{
  "n_layer": 13,
  "n_head": 3,
  "n_kv_head": 1,
  "norm_eps": 1e-06,
  "attn_scale": 0.125,
  "bias": "all",
  "tie_embeddings": true,
  "init_std_up": 0.0283,
  "beta2": 0.95,
  "lr_head": 0.0102,
  "batch_tokens": 32768,
  "train_tokens": 168000000
}
Each number is 128 + 32 x the weight over its row's rms, rounded and kept within 0 to 255. Layers, rows and columns count from 0. The size above them is the row's rms in percent of the matrix's.

# layer 8 MLP down, 224x896, rms 0.0833, rows 200-207, columns 0-223
size [104  95  99 102  98 103  99 101]
[[126 126 123 120 172 138 135 129 132 166  93  67 136  98 129  95  86  80 113 164 168  76 141 187 121 117 133 195 139  91 116 196 179  80 134 173  52 174 160 131 148 132 140 127  75 160 131 101 126 175 134  76 126 108 150  68 131 157 117 197 105  74  92 153 135 172 136 128 110 156 121 124 147 125 167 140 119 109 114 128 141  80 162 136 148  85 155 139 119  86 149  99 196 104 152 148 142  92  98 124 134 127 109 118 119 106 152 130 150 173 174 121 133 147 143 128 153 154 168 112 172 121  93 118 140 187 120 136 100 124  99  98  96 106 168  49 119 148 175 147  92 160  94  86 116 154 123  93  83 138 137  82 158  76 119  86 140 136 116 154 169 120 126 185 161  89 106 160 161 121 120 137 163 139 156  94 108 132 106 145 205 129 121 127 129 170 109 154 148  67 183 143 144 118  54 137  96  97 129 114 216 179 121 180  73 104  85 105 105 146 149 157 131 126 124  80  73 179 122 183 159  94  87  95]
 [120  66 175 133  98 126 103 135  83  67 133 114 126 139 121 157 132 118  51  83 123  95 124 143 158 100 145 191  96 116 139 163 105 124 150  94  63  42  67 158 105 125 104  99 166 110  63 142 116  97 118 138 208 141  92 138  67  30 141  99 110 135  72 128 128  91 146  77  94 111 127 150 139  90 140 148  96  74 145 125 221 132 121 114 155  86 148 167 137 129 107 156 124  99 115  82 120 150 151  90 115 134 102 194 175 137 111 143 120 182 209 132 104 112 147 132 139 142 112 168 105 100 156 184 103 120 167 132 111 143 120  83 122  84  71 156  77 140 132 123 113 151 173 102 128  87 165 144  63 130 142 152 107 178 105 113  92 193  90 152  94 198 181  87 126 180 122  80 130 113 106 143  98  84 154 129  54 175 139  67  89  82 207 117 168 126 150 119 168 110  90 159 118 146 103 127 105 157 131 113 127 137 112 122 139 164 181 112  95 121 149  92  82 105  91 106 145  67 151 122  86 218 184 144]
 [125 109 172 141 121 126 147 125 142 202 146 101 155 108 137 100 164 113 154 132 114 146 138 128 111 123 128 130  83 121 149 134 138 137 103 167  71 145 200 154 136  83  34 151  88 150 119 135 123 173 136 141 128  78 164 174 209 137 109 174 147  89 143  73 141 166 107  98  36 121 167 106 160 109 150 103 151 165 123 108  95 108 145 149 187 199 180 153  91  59  86  99 136 123 106 126 170 119 143 168 206 139 159 176  68  69 117 122 134 149 103 127 154 143 154 114 132  82 130 178  80 130  79 123 115 119 173  88 133  85 168  96 146  91 156 178 126 108 135  82  86 130 125 173 152 178 132 147 101 134 127 121 138 110 102 125 105 184 111  80 171 147 188 139  94 173 119 160 137 170 197 127 162 127  56  80 101  58  91 149 111 124 147  99 227 122  99 139 102 103  94  87 135 126  59  87 107 128 137 158 152  73 112 144 130 105 133 132 114 137  99 119 102 111  96 202 162 127 158 141 113  97 117  92]
 [134 101 160 185 107 135 102 130 102 137 172 161 144 126 113  87 115 176 125 120 133 129  87 144 209 193 103 133  98 223 137 159 105 105 135 155 142 108 116 173 138 129 129 178  69 136 139 126 129 114 109 117 204  86 131  93 209 148 156  64 110 135 144  85 152 112 161 132 116 137 136  87 149 167 106  76  62 211 149 120  73 127  98 129 134 108 166 120  44  69 148 159  75 149 103 131 143 170 142 137  66 179 153 182 172 114 129  97 124  73 117 129 167 124 114 115 127  83 123 190 118 150 106 144 110 106 103 147 102 139  70 120 124 138  86  42  99 127 131 123 183 206  53 126 128 125 129 103 100 136 197 175 133 105 190 191 108 135  75  92 181 153 139 116 153  94 163 123 117  66 159 146  88  91  95 193 108 128 154 147 204  75 159 128 123 155 169 143 116  42 131 116 117 108 176 156 100 105 116 164 116 140 146  91 196 100 115  92 121 158 108  84 152 110 133  86 124 179  90 203 157 151  93 110]
 [128 163 182 156 183 132 149 129 115 153 179 157 190 135 106 103 154  76 105 136  95 104 101 166  73 122 185 134 118 147 131 117 118 183 119 180 158 164 187 165  64  90  73 141 133 127 116 141 127 112 113 126 115 113  77 111 118 203  97 123 149 198 190 108 112 149 125 138 165 147 131 115 117  91 108 137 123 144  94 217 130 139 102 140 115 114 123 126 114 100  38  89 120 107 112 133 156 133 116 151 143 166  85 146 121 152 143 156 119 146 100 132  87  94 127 111  90 100 195 186 134  87 130 139 120  64 152 169 117 161 138  92 157 123 118 158 112 156 118 107 127 130 100  96 155  73 149 151 175 138 141  88 115 131 162 142 104 125 107 174 146  82 141 141 116 179 149  48 142 156 163 104  86 118  95  93 131 112 131 102  64 110  90  98 122 100 125  97 111  83 144 147 132  94 110 172 139 146 173 181 205 164  90 112 161 115 108 126 144 131 165  91 125  99 122 108 128 176 190 106 149 128 195 134]
 [126 138 174  68 136 124 147 127 156 138 226  44 144  95  92 111 151 109 147 136 147 103 198  86 125 158  97 112 164 152  89 126 144 131 166 129 117 103 181 154  78 127  83 185  88 134  51 148 133 148 125 133 126 179 129 134  91  96 156  89  89 139  82 157 141  88 116 119 129 157 168 117 151 105 103 178 118 116 117 115 170  92 103  96 142 130 153  92 151  95 106 102 108 125 164 186 191  84 133 151 129 143 104 153 144  46  77 159 135 136 113 113 132 117  61 184 147  92 179 113  96 146  42  80  87 138 153 125 102 120 120 150 104  93 107 148  91 116 137 108 154 146 114 132 174 115 167 148  60  68 113 145 104 130 136 130 124  57 120  92 154 116  90 174 157 163 161 156 154 165 115 101 124 155 152 116 140  59 215 103 145 137 110 113 171 106 124 121 127 108  86 163 143 140 124 128 155  70  71 108 176 105 118 157 142  80 134 101 154 106 106 106 161 142 104 113  64 139 131 107 162 141  90 171]
 [135 154 175 160  97 147 125 125 111 182 179  85 160 150  94 132 115 173 104 118  97 138 131 139 161 130 174 112 102 133  96 132 212 139 149 110  66  87 121 133  90 142 131 157  61 111 133 132 126 202 159 119  99 139 115 131 152 181 110  77 131 127 123 129 131 185 105 157 130 139  99 105 120 159 135 114 116 154 152 112 109 164  94  99 145 126 181 116 118 120  63 220 110 103 136 154 123 149 147 168 169 166  93 147  98 118 158 126 113 128 126 124 130 162 123 124 102 131 130 151 130 145 105 136 142 149 143 131 112  98 155 174  98  97 164  87  78 188 140 150 223 186 103 113 154 134 119  96  88 109 144 135  58 154 147  64 119 136 138 179 169 163 152  72 131 122  79 144 144 144 221  97 150  76  36 107 131 152 126  77 197  87 105  98 156 117 115 106 165 116 102 109 179 176 132 173  91  93 140 133 134 135 125 126 118 153 175 140 113 171 111 138 113 112 116 148 141  98 142 136 135  97  96 213]
 [120  90 141 167 110 120 116 125 164 150 157 147 150  97  98  99 101  75  78 114 121 131 134 146 114 144 109 117 147 154  86 120 117 117 120 140 113 161  84  94 131 131 164 174 160 125 147 136 122 114 128  91  90 151  69 160 167  89 138 116 114 118 124 201 155 104 148 110 169 102 146 137 121 134 128 109 161  91 121 125  62  90  92 116  93 101 121 162 112 133 107 130 114 124 128  90  83  86 124  92 105  32 130 144 186 193 116 126 135 176 110 131  49 149  79 158 155 131 116  93 117 160 143 118 157  98 117 163 153 103 130 131 140 178 112  73 174 153 101 121 117  58 148 125  76 101 114 188 109 102 135 144  80 117 110 151 118 142 196 107  94 181 108  61 137 165 113 135 116 141 138 109 140 112  95 114  79 124 162 169 141 123 139 154  90 136 163 152  94 115 103 182 152 143 136 146 112 131 133  81  81  27 163 167 147 158 185 126 161  84 103 105 132  85 109  58 111  96 109  95  90 117  86 109]]